config.yaml
vocab_size: 1573
init_std_down: 0.0442
seq_len: 128
dataset: "wikipedia_en"
Each number is 128 + 24 x the weight over its row's rms, rounded and kept within 0 to 255. Layers, rows and columns count from 0. The size above them is the row's rms in percent of the matrix's.

# layer 7 attention value, 192x128, rms 0.198, rows 137-159, columns 0-127
size [136 129 118 121 124 124 130 116 124 129 119 126 147 125 120 123 117 131 141 132 129 134 122]
[[133 128 148 118 111 178 102 125 141 156 183 134 176 106 108 132 166 115  99 146 124 140  99 131  91  80 104 147 135 119 113 137 123 113  76 126 116 100 121 127 162 155 118 157 145 105  98 131 139 109 126 169 113 146 122 141 133 173 139 141 205 120 136  97 133  95 128 131 194  56 135 148 132 127 120 144 107 118 109 176 115 112 163 113  76 136 115 142 133 130 133 117 120 164 142 128 139  94 139 141 129 114 138 126 128 119 131 125 137 114 133 128  82 141 150  98 109 104 112 157 119 161 139 150 141 159 101 130]
 [120  81 127 144 118 108 129 143 146 149 161  85  67 134 133 158 127 140  92 170 133 144 114 161  97 127 124 127  99 123 142 134 139 134 167  81 113 128 130 116 115 155 148 123 120 112  97 120  93 103 113 140 134 128 147 107 110 167 124 126 140  90 145 133 142 110 178  73 150 145 124  84 151 134 146 148 160 111 105 185 153  94 121 110 103 143  96 149 103 158 122 140 107 165 140 176 108 102 140 117 156 107 157 135 107 111 119  93 120 142 133 111 136 135 130 121 160 140 142 106 162 108 146  98 130 149 131 196]
 [ 98 154 109 119 160 138 123 126 114 117 113  74  91 134 147 140 130 134 128 171 124 110  99 152 152 123 130 148 167  79  90 146 108 134 151 138 167 168 130 177  89 124 114 104 121 148 134 105 116 119 123 157 118 155 169 120 153 110 138 120 157 107 153 114 133 117 131 190 137 147 118 152 119  90 120 113 108 126 132 103 130 169 154 144 145  86 123 143 126  94 112 123 130 136 142 115  85 182 160 138 120 140  80 116 145 100 123  95 137 150  94 133 113 111 173 130  99  90 120 138 150 144 131 145 117 147 183  90]
 [120 136 154 177 142  98 162 102  98 127  50 124 160 143  97 147 156 131 143 140 113  94 179 166 105 149 172 144 165 119 126 107  88 128 106 115 140 131 136 112 133 132  91 159 122  69 157 111 108 109 124 120 128 137 138 155 133 129 110 113  81 104 144 104 140 121 119 116 122 102 144 100 173 128 121 126 143 107 107 130 122 122 113 135 126  69 158 114 118 120 125 127 121 154 111 136 100 122 165 139 128 120 150 120  82 108 123  78 133 159 117 122 124  86 126 176 147 166 112 118 139 114 180 133 142 144 129 120]
 [ 99 143 122 144 142 172 160 165 122 126 112 113 134 141  94 121  63 142 123 112 165 147 115 124  97 117 133  93 138 125 166  79 118 117 159 115 118 130 152 111 156 123 105 171 103 123 130 113  95 162  97 113 136 132 106 178 132 141 102 141 127 168 124 138 159 139 126 135 131 123 133 121 124 168 131 156  92 114 134 124 113 132 134 143 138 121  96 173 124 153 109 185 140  99 102 135 124 126  94 113 147 117 164 147 108 121 124 106  88 130  96 144 128 132 136  85 120 116 123 202 165 124 124  67 112 136  82 138]
 [117 142 110 135 144 118 155 102 122 115 150 152  96 145 188 129 112 127 147  97 159 108 167 122 134 113 147 122 160  94 129 138 127 155 170 147 116 122  91 120 113 109  97 150 115 105 136 151 124 102 146 112 134  68  93  73 149 142 157 146 141 114 162 126 113 138 107 133 115  92  93  97 125 150 141 168 131 117 119 126 121 113 105 137 117 131 153 168 147 148 117 114 102 141  75 123 142 133 136 129 144 142  76 163 109 153 174  96 116 120 124 132 114 167 167 155 129  97 119 155 178 103 154 121  89 136 150 169]
 [123 156 145 133 147 144  97 153 128 136 122 160 118 119 148 142  97 105 120 124 106 136 134 120 126 154 126 106 110 156 135  98  97 114 121 117 148  99 131 133 154 146 154 146 109 126  88 147 107 149 124 126 157 103 149 159 102 110 128 165 183 136 146 123 170 129 161 137 118 156 152 104 145 137 108 135 171 108 142  87  99  73 136 100 141  96 123 126 119 153 113  97  95 100 113 156  96 163 113 111 110  78  96 156 139 138 104 111 148 159 133 113 139 123  83 168 166 119 165 181 156 115 175 137 122  77 150 134]
 [144  95 153 145 115 131 157 126 117 103 137 143 145  94 121 173 162 116 102 131 141 159 118 108  75 106 101 175 110 131 123 125 125 127 119 162 128  98 132 111 155 114 124 146 108 136 132 150 155 139  88  92 146 167 160 129  99 134 151  82 118  96  86 111 113 108 141  95 147  92  61 123 147  95 151 142 133 122 141  94 114 108 147 145 176 165 118 119 143 153  95 107 118 143 126 109 170 125 128 116 126 157 182 165 108 147 173 118 100 143 125 146 161 109 119 120 115 102  92 148 148 107 139 128  99 126 136 149]
 [160 119 143  64 159 161 124 127  98 168 168 136 134 116 114 144 147 134 108 131 130 112 121 129 132 168 140 109 123 112 110 138  79 125 142 150 121 101 112 119 103 137 121 129 108 110 119 128 119 119 143 125  84 123 144 125 153 187 196 123 120 108 134 135 104 110 158 113 156 147 102 138 108  76 163 121 101 119 131 138 111 132 161 106 127 147 112 133 129 133 122 164 124 149 158 106 147  96  75 142 129 103 163 143 108 133 159 105 142  90 164 152 139 114  94 117 120 121 151 128 184 153 132 116  86 191 155 136]
 [165 112 157  75 122  85 111 158 117 127 149 107 139 138 127  80  85 122 128 115 129  97 139 120 111 125 112 114 116 143 142 144 176 131 117 145 165 139 167 150 120 143 160 199 128 149 123  82 150 146 164 134 153 128 139 106 161 118 169  90 120 133 146 128  65 150 114 164 100 135  96 109 115 112 100 124 134 119 132 166 102 156 157 128 142 116 167 140 113  98 131 153 138 108 146 153 113 127 152 161 157 146 116 104 124 147 132 157  96 100 144 185 129 124 117 135 102 113  83 153 129 153 116 120 125 148 132 139]
 [135 128 129 130 153 115 112 110 172 183 148  97 144 148  95 106  86 159 132  63 145 145 178 163 100 141 120 117 109 111 103  64 117 143 116 140 116 170 125 137  94 101 161 120 149 132 146 139 133 126 117 171 114 138 109 136 127  96 131 124 169 124 125 145  93 155 134  93 109  91 125 133 166 116 156 116 140 158 107 172 179 118  98 139  95 138 123 122 133 121 157 170 143 170 127 129 109 144 125 113  95 133 155 141  97 142 118 115 120 153 128 129  85 111 131 117 133 140 119 136 124 119 173 171  93 128 132 142]
 [124 146 101 158 141 122  96 127  86 113 123 150 141 157 112  84 115 161 145 120 139 128 111  94 120 134 171 131 125 109 114 157 170 156 132 101 113 118 157  84 113 126 146 127 126 116  77 108 143 101 138 171 166 157 139 150 161 129 118 124 157 100 111 120 167 110  71  94 170 134 116 126 128 129 164 179 143 134  88 127 134 128 132 102  95 115 178 144 116 119 153 167 128 101  96  81 100 118 141 105 113 126 147 144 136 167  79 122 124 116 147 149 150 119 115 104 118 147 141 101  94 118 147 140 170 118 115 105]
 [104 138  76 148 116 121 136 111  79 116 114  99 125 155 157  89 126 143 123 134 144  99 146 160 152 107 102  93 161 102 164 168 138  97  92 137 158 122 118 141 131 120 161 109 139 120  99 125 128 115  68 136 140  97 129 142 120 104 160 112  90 128 149 115 100 130 158 121 161 104  96 162 146 130 140 114 131 168 138 170  80 127 119 105 126 146 153 123 148 119 152  95 146  95 164 148 133 117 141 115 133 145 158 124 133 109 121 168 144 159 130  97  89 160 109 112 149 168 106 125 145 176 149 112 114 157 151  87]
 [124 121 178 138 118 130  85 151 144 117 159 108 141 151 127  80 104  89 161 147 147 151 140  92 107 104 144 183 124 144 137 144 119 130 136  89 106 125  76 127  96 157 157 136 148 106  76 154  81 135 112 139 146  98 107 145 149 132 134 155 100 124 113 125 130 137 166 131 115 139 116 121 117 135 135 145 102 162 125 122 115 142  77 136 156 102 129 130 176 121 125 104 132  76 135 116 111  95 147 152 111 109 160  99 121 159 177 125 117 123 122 155 134 128 130 161 189 111 128 140 138 162 104 145  89 144 139 165]
 [151 125 128 122 112 131 121  99 132 162 133 143  92 146 118 128 168 139 128 113 126 125 112 127 149 111  80 118 154 127 126 146 145 118  97 136 105 160 153 136 125 104 139  73  88 143 166  85 109 125 125 112 148  81 143 137 183 117 166 160  95 101  97 157 179 119 156 172 118 104 143  99 113 113 125 123 164 185 117 145 112 105 126 144 162 119 144 128 106 103 103 116 159 131 112 131 136 139 126 165 120 132 139  77 125 174 137 139 134 165  85 149 134 153 116 143  91 109 129 124  98  94  95 114 143 151 118  88]
 [120 154 114 124 142 150 129  85 109 166 125 133 155 137 168 110  87 167 127 126 114 170 117 130 124 170 113 128 145 145 104 145 128 155 122  94 159 106 142 156 154 164 129  96 153 144 133 114 117 130  80 106 104 141 101 146 145 125  87 102 141 128 141 116 104 115 149 173 135 113 106 120 125  80 117 151  72 128  99 102 100 138  95 108  90 114 116 128 113 123 100 137 157 121 124 150 141  95 112 134 120 165 125 152 157 146 171 105 148 149 132 162 164 147 119 171 136 104 137  90 112  82 163 131 146 158 154 172]
 [ 65  62 110 139 185 146 153 125 128 145 116  71 145  93 127 130 121 129 122 117 130 122 122 126 140  99 164 153 105 124 117 102 133 137 152 122 140 116 112 107 162 134 134 162 122 125  83 114 127 132 117 153 106 122  84  89 135 121 111 138 120 140 119 123 125 131 141 123 101 113 154 126 129 127 164  92 138  80 101 147 117 124  74  81 144 134 142 112 115 162  83 119 150 137 149 113 105 161 129 134  75 165 150 110 116 137 167 148  88 154 140 157 167 106 122 103 116 123 127 116 148  82 166 119 139 143 164 132]
 [142 125 121 123 108 139 107 115 156 163 149 150 141 106 133 121 145 125  85 110 141 136 184 102 160 129 136 136 164  85 110 139 121 126 105 144 132 141 121 115 129 144 155 109  94 173 136 116 153 171 121 121  89 150 121 137 152  96 121 110 120 134 158 113 117 135  94 100 144 165 144 134 139 133 104 117  85 163 158  75 139 148  92  96 139 128 159 140 129 104  96 133  74  60 121 139 133 124 139 155 129 129 120 143 122 176 109 183 143 128 116 156 103 149 151  89 101 138 126 188 120 107 141 141 137 159 123 160]
 [125 117 138 152 141 151 118  95  96 184 111 162  82  87 129 133 121 107 121 146 121 150 122 158 138  96 120 124  85 114  98 123 129 136 128 148  94  98  86 152 128 136 144  71 142 109 134 168 115 111 111 139 120 143 152  63 128 148 133 117 155 149  94 150 124 145 135 121 125 135 112 108  73 132  90 149 179 148 115 112 114 123 142 104  92  95 135 152 133 114  92 104 113 123 149 141 151 124 204 119 129 124 137 161 124 104 106 107 113 132 168 111 116 148  93 152 147 118 120 118 138 152  95 111 154 167 143 114]
 [ 84 102 141 144 155 127 127 142  66 106 177 101 165 134 171 129 142 139 138 124 167 112 122 122 161 156 108 119 129 119 161 130 119 158 124 127 116 170 110 101  80 107 147 102 122 117 142 138 117 129 148 156 126 130 151 184 110  80  65  83 152 114  85 142 141 103 102 128 114 164 133 141 121 118 105 152 125 115 133  85 122 122  84 128 125 155 169 155 146 105 126 107 103 119 125 159 106 132 122 156 116 135 154  92 133 141 109 178 120 134 143 117  90 124 130 126 163 143  91 149 132 119 111 153 131 129 111 161]
 [158 104 111 110 127 178  92 171 116 108 119 115 131 160 154 112 113  99  97 130  78 133 164 122 138 153 160 161 123 109 107 132 151 145 157 146 156 125  88  83  94  92 107 151  76 119 118 130 162 109 151  97 129 103 135 125 132 141 119 126 177 125 122 123 146  61 143 133 135 146  85 165 137 152  67 150 122 129 137 160 169 115 132 141 171 126  80 132  96 140 109 122 125 136  91  96 165  86 138 121 127 122 132 102 119 136 105 132 104 148 108 146 147 129 129 125 123 126 150 139 123 101 130 102 111 135 106 128]
 [ 75 130 180 119 106 138 128 168  88 117 121 118 107 141 106 127 117 101 108 180  93 142 124 129 113 154 123 123 120 152 138 124 103 117  94 109 101  98 125 123 137 125 134 136 135 108 159 148 133 126 161 139 166 109 131  84 126 123 163  83  92 105 118  98 166 107  89 120 118 175 105 144 161 157 144 162 123 132 149 125 170 107 141 114 112 102 105 122 142 102 138 109 130 114 131 129  91 178  99 142 101 153 173 174 106 112 131 130 117 118 164 163 153 153 153 141 101 109 109 139 156 113 171 123  95 145  98 116]
 [136 102 102 136 150 126 134  96 128 106 151 138 145  87 126  84 114  90 145 127 177  75 141 127 129 147 117 130 136 125 100 132  97 177 140 115 114 167 159 113 114 166 140 119 105 113 138 128 146 129 117 123 153 129 100 151 103 109 138 150 124 136 165 122 111 123 111 151 147 161 191 158 140 124 141 137 123 108 166 114 104 110 127 104  79 102 138 166 142 116 134 142 131 126 134 137 119 108 187 142 123 115  73 126 144 159 106 102  73 119 110  88 145 129 114 158 128  71 135  88 121 142 143  93 124 153 121  84]]
# layer 7 attention output (transposed), 192x128, rms 0.176, rows 137-159, columns 0-127
size [125 118 110 117 112 110 113 121 113 115 118 116 123 113 113 112 116 122 124 123 119 118 117]
[[ 89 152  69 169 132 126 104 158 164 137 107 160 140 102 168 139 102 117 115 138 100 110  99 126 127 135  90  98 107 145  93 134 133 117 120 167 138 129 145 114  79  88 101 119  94 172 131 110 146 114 127 132 172 103 100 153 126 110 101 136 135 139 150 134 120 120  80 146 155 157 132  87 135 136 142  93 164 114 167  98 105 164 131  65 120 126  94  97 154  96 116 112 126 114 116 127 123 104 131  83 106 128 125  92 122 117 130 137 105 154 101 128 117 124 132 145 125 127 107 141 143  79 163 138 146  90 141 126]
 [108 129 154 142  76  94 130 133 149 140  91 137 120 141  95 125 154 130 104 154 163 119  90 114 142 134 151  84 171 136 127 131 120 130  84 147  91 107 110  63 146 110  83 116  85 139 119 139 124 152  93  92 146 136 105 125 145 138 141 134 139 186 128 138 118 116  91 140 119 133 118 102 149 140 154 124 117 111 112  91 118 100  94 140 150 144 157 108 143 166 112 156 115 114 139 161 120 110  78 154  91 110 122 108 145 103 145 106 113 131  73 130 133  73 105 127 127  96 100 117 151 100 118 120 143 105 125  95]
 [117 101  98 137 125 124 112 150 160 169 121 131 162 142  72 125 160 114 129 114 159 152 159 112  88 101 123 108  91 149 160 156 114 110 166 140 109 142 146 163 158 125 111 171 119  80 173 130 123 114 124 157 104 160 100 143  86 146 148 129 176 173 147 154 134 120 157 101 125 137 166 143 100 163 157  79 129 117 152 158 149 153 128 141 134  85 149 114 151  97 166 128 121 151 130 132 136  83 108 105 139 146 112 149 153 168 158 146 131 108 134 136 133 118 138 157  88 142 124 120 125 122 111 124 129 106 115 110]
 [137 133  95 109 116  91 132 139 176 142 113 146 137 135 119 174 155 106 142  96 131 144 127 124 147 113 103 101 105 123 152 113 145 135 111 117 163 111 129 123  93 128 160 120 185 150 104 152 114 142  89 153 127 132 131 136 144 106 139 102 111 148 140 126  93  64 127 123 115 104 118  91 106 131 137 159 157 142 143 144 177 134  98 124 151 120 163 191 132 179 110 138 122 135 189 107 124 162 128 115 163 120 105 149 126 130 182 158  89 120 169 126 123 118 117 103 157 135 180 113 116 155 146 106 145 121 115 135]
 [136 158 177 133 147 167 163 167 103 104  99  67 134 148 128 142 156 130  58 121 119 118 122 136 165 105 105 121 126 163 103 115 139  99  89 123 129 153 116 153 166 129 115 137 150 112 100 139 137 147 129 119 113 127 140 141 103 108 118 163  83 153 103 154 138 111 173 125 133 115 133 109 147 109 134  99 105  92 138 138 138 129 140 103 111 175  98  93 125 107  98 125 103 109 155 117 131 143 134 180 119 170 116  89 132 130 155 168 120 105 143 104  98 109  68 132 142 111 163 136 132 134 150 139 102 130 147 150]
 [171 108 172 101 134 130 156 149 142 101 150  95 109 113 143 132 155  79 135  88 132 110 165 124 146 109 113 127 165 108 122 121 119 138 136 123 139 170 178 136  94  97 105 148 129 164 112 103 153 132 129 167 114 184 119 108 101 162  98 127 143 116 107 123 133 146 124 119 132 138 126 154 115 160 134 133 112 131 128 104 106 103 110 155 125 152 153 149  93  89 156 132 107 155 160 124 138 118 122 114 108 134 147  89 149 134 122  92 117 159 145 177 160 122  96  99 176 142 111 135 169 169 157 134 148  72 103 136]
 [144 162 113 136 140 148  90 158 162 133 134 148 147 154 101 113 142 147 141 176 156  94  82 160 156 103 166  95 161 142 154 131 171 135 100 157 101 114 152 159 114 153 112 142 132 113 159 139 110 158 129 159 118 120 139 140 113 186 114  81 124 147 106 151 151 122 116  85 160 113 129 123 156 163 116 123 163 118 113 115 128  88 129 132  98 167 120 157 119 116 101 176 131 149 123 137 107 129 143 125 174 137 126 129 134  95 115  97 162 126  98  79  94 141  93 130 150 132 100 119 122 165 137 153 125 146 118 152]
 [136  95 142  94 157 141 157 103 114 121 119 121 152 152 138 151 109 173 173 112 118 106 103  99 110 126 163  98 121 158 101 154 134 152 124 109 134 181  98 106  92 107 127  85 127 168 111 150 117 109 111 138 165 114 127 138 144 123 118 155 133  97 150 187 141 108 140 134 152 105 141 104 141 157 125  84 116 120  98 133 126  94 118 110 105 134 129 129  80 152 156 111 130  96 154 161 136 178 116 155 112 102 134 119 108 147 140 133 131 143 121 128  58 129 165 147 107 131 115  80 154 154 137 107 138  83 119 100]
 [106 138 114 142 126 105 101 155 126 126 117 152 120 111 130 122 121 127 104 133 136 120 114 110 115 150 109 107 138 118  91 174 121 118 147  86 144 158 108 132 109 133 137  89 128 191 121 179 119 172 113 108 136 112  87 124  79  98  71 130 151 123 100 129 119 189 123 112 118 140 155 126 121 149 118 120 142  99 111 126 126 121 113 148  93 120 138 112 128 166 111 113  98 110 139 192 161 110 150 146 132 115 100 142 141 111 169 131 205 120 141 153  97  97 119 115 105 131 125 176 123 145 129 119 166 126 138  81]
 [100 100 149 140 146  86 156 114 117  95 181 119 104 120 126 114 154 145  97 102 128 128 134  96 124 132 135 156  89  86 129 107 184 131 112 151 112 144 123  88 154 109 135  85 163 109 146 166  73  89 142 142  95  98 114 103 108 132 104 148 111 158 114 131 148 149 139 104 131 122 142 120 138 114 125  94 132 138 138 101 117 102 136 127 131 102 160 124 131  44 134 107 108 154 144 144 116 148 122 107 141 140 108 113 141 125 111 135 168 165 149 149  85 160 123 135 147 113 148 157 107 140 130 101 109 181 158 128]
 [115 154 129 118  99  70 141 116 140 140 134  78 174  87 171 123 115 126 155 151  91 134  93 155 191 136 168 142 142  83 112 135 135 162 176 122  85 132 119 144 147 164 141 138 105 172 131 171 146 146 127 157 149 126 130 145 134  79 107  78 117 143 123 123 103  80 138 169 145 135 108 151 113 123 137 110 131 116 128 128  95 129 137 105 161 126 147 116 145 105 117 120 122 154 122 137  93 106 104 143 137 125 113 135 172  94 122 152  97 134 103 135 161 116 119 136 166 122 154 124 136 135 145 114 134  87 135 108]
 [133 118 110 127 141 117 122 144 135 163  98 103 120  80 210 119 115 153  87 123 166 159 132 104 134 133 144 115 123 124 160 128 168 140 108 164 141 140 129 132 128  95 135 139 141 154 134 104  88 135 114 103  96  79 123 130 128 124 103 143 110 154  98  94 141  89 118 138  90 153 130 130 121 121 128 139 149 140 136 126 151 134 171 172 145 153  76 103 123 148 176 124 142 156  93 108  92  98 108 146 129 133 131 134 129 151 159 123 113 140  92 105 109 110 128  98 163 129 118 152 132 144  82 105 160 132 106 189]
 [136 158 118 114 125 109 174 155 160 132 147  94 143 168 125 112 148 122 112  87 111 151  91 143 104 193 116 167 112 175 157 128  99 144 140 164 149 127  98 120 133 125 139  88 117 152 114 143 158 134 176 105 113 146 126 127 138 146 109 110 130 119 156 108 149 148  99 127 108 168 163 139 127 158  98 143 106 175 151 136 164 111 132 105 126  92 157 153 119  99 104 113 143 131 129 144 119 147 150 133 157 151 125 178 149 124 105  92 129  91  98 114  94  87 158 146 132 119 129 106 106  81 134 107 104 101 123 148]
 [123 120  92 135 133 126 162 146 122 104 113 135 155 124  90 179  85 160 111 154 177 143 142 127 138 185 140 135 107 111 172 116 117 116 140 158 120 125 140  88 177 106 106  81 129 181 130 130 172 128 133 131  99 134 131 144 112  94 126 126 110 127 125 119 121 161 148  99 131 149 114  75 111 156 115 103 100 116 112 112 146 108 156 140 110 156 145 171 129 110 116 111 110 115 138 126 128 129 113 118 163 103 169 114 164 153 101 117 117 145 103 114 130 146 140 106 109 106  98 138 152 178 149 148 168 165  85 104]
 [133 100  85 150 141 118 129 121 122 125  85 123  83 145  91 181 113 125 132  95  88 107 138  77 133 116 119 140 146 129 138 104 148 169 164 147 105  84  98 135 148 106 125 128 153 119  81 121 123  64 123 134 151 158 106 135 116 143 125  97 130 108 154 141 163 135 126  89 156 160 102 130 137  99 119 158 114 109 126 123 122 120 136 153 142  93 115  90 164  86 132 135 154 139 145 145 151 136 155 148 168 108 124 152 139 151 122 139 153 134 115 125 123 101 144 130 157 148 152 112 190 155  83 127  78 120 137 141]
 [106 127 123 164 104 180 124 131 149 135 149 128 113  77 126 107 115 132 115 103  99 129 146  99 126 115 134  96  67 159 133  95 104 132 142 130 115 182 149 145 145 142 110 175 127 123 110 151 174 143 144 110  84 139 147 156 156 161 116 113 114 106 131  99 107 176 139  98 121 130 129 169 138  97 138 134 103 131  91 125 151 154 109 104 135 148 140 151 129 132 166 166 115 125 123  95  78 139 113 183 151  99 149 121 119 117 139 130 129 187 137 123 133 130 126 112 120  96 134 108 148 131 131  64 161 143 121 110]
 [113 168 111 118 135 116 147 134 156 117 193 132 165 129 130 130 132 125 128 120 153 110 156 134 110 128 140 127 144 132 123 148  79 120 114 108  69 137 127 110 103 121 178 120 138 122 135 140 106  85 114  64 136  97 165 135  78 105  77 107 146 155 145 150 120 133 136 101 118 120 113  98 124 119 106 138  74 128 114 111 123  93  90 148 135 176 131 136 133 146 114 124 123 119 123 120 148 100  91 135  85 108 137  89 148 142 173 139 124 126 107 125 134 189 130 142 191 132 142 110 130 102 101 134 112 120 121 168]
 [147 107  86 101 120 186 119 133 124 104 118 113 111 117 177 139 108 122 145 118 128 100 146  94 122 133  87 123  95 138  81 131 150 147 131 129 123 109 171 116 169 142 143 123 180 102  86 147 112 111 138 144 108 136 102 155 109 132 149 117 119 121  96 146 112 160 129 160 124  96  99 131 122 110 121 135  89 131 107 153 170 114 124 145 128 158 143 118 143  66  91 121 127 156 105 132  93 129 127 100 104 117 117 166 103  69 134 138  86 101  88 141  99 163 156 134 163 135  87 122 130 129  88 134 164 130 117 119]
 [117 145  74 141  85  87 110 105 111  60 150 135 135 119 129 106 125 106 136 129 156 104 118 123 138 131  93 102 148  83 127 180 139 133 122 179 128 138 142 139 133 139 140 142 138 140 108  86 172 172 131 154 108 131  99 180 150 151 145 110 115 160 148 131 103 141 116 112 103 126 188 144 129 111 132  97 124 108 140 128  69 101  94 135 148 149 139 143 120 166 131 133 129 130 111 143 154 144 117 106 127 161 137 130  84 149 132 131 165 130 107 140 116  82 156 150  87 132 103 124 145 132 157 121 117 113 124 170]
 [145 161 139 141 125  98 124 137 151 180 130 154  94 124 128 124 117 143 128 157 106 103  90 126 126 142 139 131 130 119 101 108  96 131 108 166 135 138 114 153 180 166 143 152 215 119 141 124  94 167 100 139  93 131 112 141 134 112 126 133 118 121 135 114 166 137 134 141 106  97 111 126 125 146 144 122 119 123  86 167 141 137 201 155  84 142 147 142 115 143 166  86 168 144 127 126 128 133  99 110  90 116 150 104 118 136  86 109  97 106 121 119 155 128 158 125 147 152 133  87 122 121 142 123 157 159 148 170]
 [103 116 131 113 156 122 150 104 135 178 129 156 124 150 177 142 170 164 136 117 149 137 147 112 135 120 143  91 133 132 172 168 118 116  80 118 195 106 140 157 147 135 126  91 129 158 141 159 138 106 102 138 114 156 154 125 155 110 129 138 116  83 140 116 119 158 132 146 135 126  94 130 161 137 157  64 146 131 122  96 123 144 132 151 162 140 131 137 155  79 123 144 116 141  91 138 133 157 116 178 123 138 111 113 100 123 129 157 165  81 112 172 161 118 108 146 144 171 120 115 122 132 117 162 157 118 139 116]
 [112 120  75 132 155 110 160 117  84 122  93 169 160 112 126 153 137 161 108 119 129  78 105  90 113 135  87 179 129 139 139 155 139 136 110 143 127 126 131 118 113 107  85 119 139 146 130 127 100 141 128 101 147 124 160 124 113 120 125 126 112 153 106  99 102  87 169 110 143 103 120 167 117 178 162 100 124 101 126 149 143 101 156 156 173 155 151 131  96 112 138 132 128 107 198 112 100  96 135 149  99 168 133 142 132  89 128  93 157 138 113 120 135 150 123 170 109 141 150 136 100 119 126 112 112 102 155 127]
 [131 152 127 162  89 104 110 139 121 152  71 148 102  97 127 143 147 155 138 133 127 178 134  83 120 105 113 125 108 120 129 144 142 145 101 116 183 139 128 132  92 143 151 151 139  61 134 115 144  99 126 103  82 129 140 118  87 133 132 139 126 161 115  75 150 171 127 152 136 143 119 149 116 127 122 110 100 147 126 122 120 106  99 122 101 140 152  90 121 113 120 129  88 178 109 128 121 122 144  82 130 133 148 153 148 174 105 143 106 162 129  76 122 135 110  90 109 124 169 136 138 139 167 150 109 101 130 160]]
# layer 7 attention query, 192x128, rms 0.191, rows 160-163, columns 0-127
size [ 97  97 104  96]
[[115 162 137 139 108  93 112 145 123 139 153 149 124 108 115 153 112 158 158 116 102  90 168 125 138 112 150 161 144 125  88 103  75 165 134 120 101 144 176 137  89 121 185 154 157  97 167 162 153 146 124 152 134 158 137 146 136 124 106 126 164 124 135 121 146 100  93 142  98 120  99 126 116  99 151 147  80 170 125 130 135 118 130 112 133  95 116 102 108 179 111 130 153 151 105 158 158 144 118 121  67 117 100 118 131  99 149 108 183 124 126 104 122 142 122 154 145 146 139 157 107 129 139 122 123 157 105 146]
 [107 125 106 127 113 128 142 122 116 124 158 144 160 138 136 127 159  99  99 124 127 118 116 172 143 129 162 125 107 127 143 139 156 115 173 142  90  82 101 178  87 131 100 144 124 146 158 122 104 149 135 144 152  82 101 148 102 115 148 123 138  95 131 122 102 145 123 174 140 132 146  97 119 143 162 140  93 131 144 119 148 179 117  70 129 123 181 101 143 102 127 129 116 144 153 112 155 106 176 132 122 108 118  97 104 149  91 102 148 125 129 146  85 117 102  93  97 120 103 109  89 174 140 124  91 140 159 107]
 [ 81  83 182 121 121 104 125 151 116 128 133 144 149 120 132 104  96 164 108  89 102 143 105 107 117 130 105 106 136 126 108 199 112 112 156 138 141 129 139 112 111 136 182 111 114 169 142 132 112 147 167  92 133 106 127 121 124 151 139  83  72 117 131 145 127 149 124 144 124  92  86 124 171 133 168 126 126 141 122 128 177 139 117 116 117 173 141 140 132 113 152 104 124 128 153 140 143 139 116 121 176 106  84 142 111 118 114 105 110 165 100 119 168 169 155 151 106 118 157 142 121 145 160 142 141 151 155 133]
 [ 94 120 127 153  84 115 185 120 141 118 142 160 128 129 130 139 105  92 127 142 119 108 140 132  90 101 135 134 154 115 225 138 116 133 120 136 143 132 139 114 133 157 135 188 185 122 174 122 128 148 109 149  93 123 143  84 104 144 101 107 135  87 127 133 112 112 144 152 149 166 112 117 129 104 138 138 113 144 113 106 114 138 122 121 151 123 120 192 122 161 133 170 134 107 136 101 124 153 162 107 113 130 122 165 131 165  94 142 102 138 127 152 138 111 140 147 151 167 150  90 161  99 123 125 137 111 114 138]]
# layer 7 attention key, 192x128, rms 0.197, rows 160-163, columns 0-127
size [ 94  94  96  92]
[[ 88 141 137 103 146 106 133 136 137 160 108 126 159  96 156 116 128 150  88 129 110 114 131 124 104 130 123  99 102 160 143 119 147 142 156 118 134 110 137 125 138 124 172 147 127  78 158 179 144 126 126  76 127 126 166 145 188 173 138 110 137 127 142 118 110 168 115 113 108  91 159 156  96  93 121  74 135  82 144 136 136  99 142 121 140 126 104 133 158 175 117  90 162 156 118 120 138 100 125 142 104 167 145 129 108 133 128 114 107 116 171 138  97 111 143  92 112 110 180 125 158  98 127 121 145 164 118 123]
 [162 123 116 136 141 154 157 144 147 132 104 129 165 127 171 146 131 123 108 186 141 118  97  97 146 103 134 158 190 121 127 167 161 121 142 148  93 118 142 141 142 110 151 138 136 127 139  96 144 145 101 130 132 110  96 143  87 121 148 121 129 109 133 165  98 142 163 125 105 113 137 156 139 164 141  81 105 167 116 124 118 134 107 122 156  92 102 124 145 152 135 114 128 113 100  93 145 135 165 135 146 136 109 124 106 108 123  63 112 146 154 109 106 130 143 135 159 117  68 162 120 125 143 120 117 172 199 118]
 [158 150 124  91 109  86 129 136  93 149 106 116 140 120 136 134 128 128 128 146  85 131  89 107 130 115  92 148 138 152 121 158 164 152 122 154 121 118 143 187 149 127 129 159 170 172 112 139  99 118 151 123 178  74 154 153 142 127 162 109 155 124 134 121 122 126 121 140 132 179  86 130 152 130 146 140 101 116 126  82 149 108 122 160 115 140 139 132 118  97 150 154 113 124  92 123 108 161 114 131 145 114  90 133 161 115 168  96 148 103  96 106 113 104 140 191  77 128 138 161 131 123 138 109 128 158 101 145]
 [165  92 167 163 102 110 157 145 183 121 121 120 135 121 115 184 118 128 147 125 104  74 164 154 120 110 118 158 142 115 167 122 131  94 131 102 147 133 129 134  86 166 152 110 132 104 166 109 156 128 111 167 110 114 139 108  84 162 109 148 143  89 128 193 122 164 104 158 159 120 129 105 153 119 121 135 108 100 113 138 137 133 152 156 103 150 112 136 154 148 138 128 120  95 147 123 148 168 169 122  93 102 111 140 112 142 148 135 138 126 133 156 139 116 148 131 126 115 156 168 169 156 143  85 136 119 130 130]]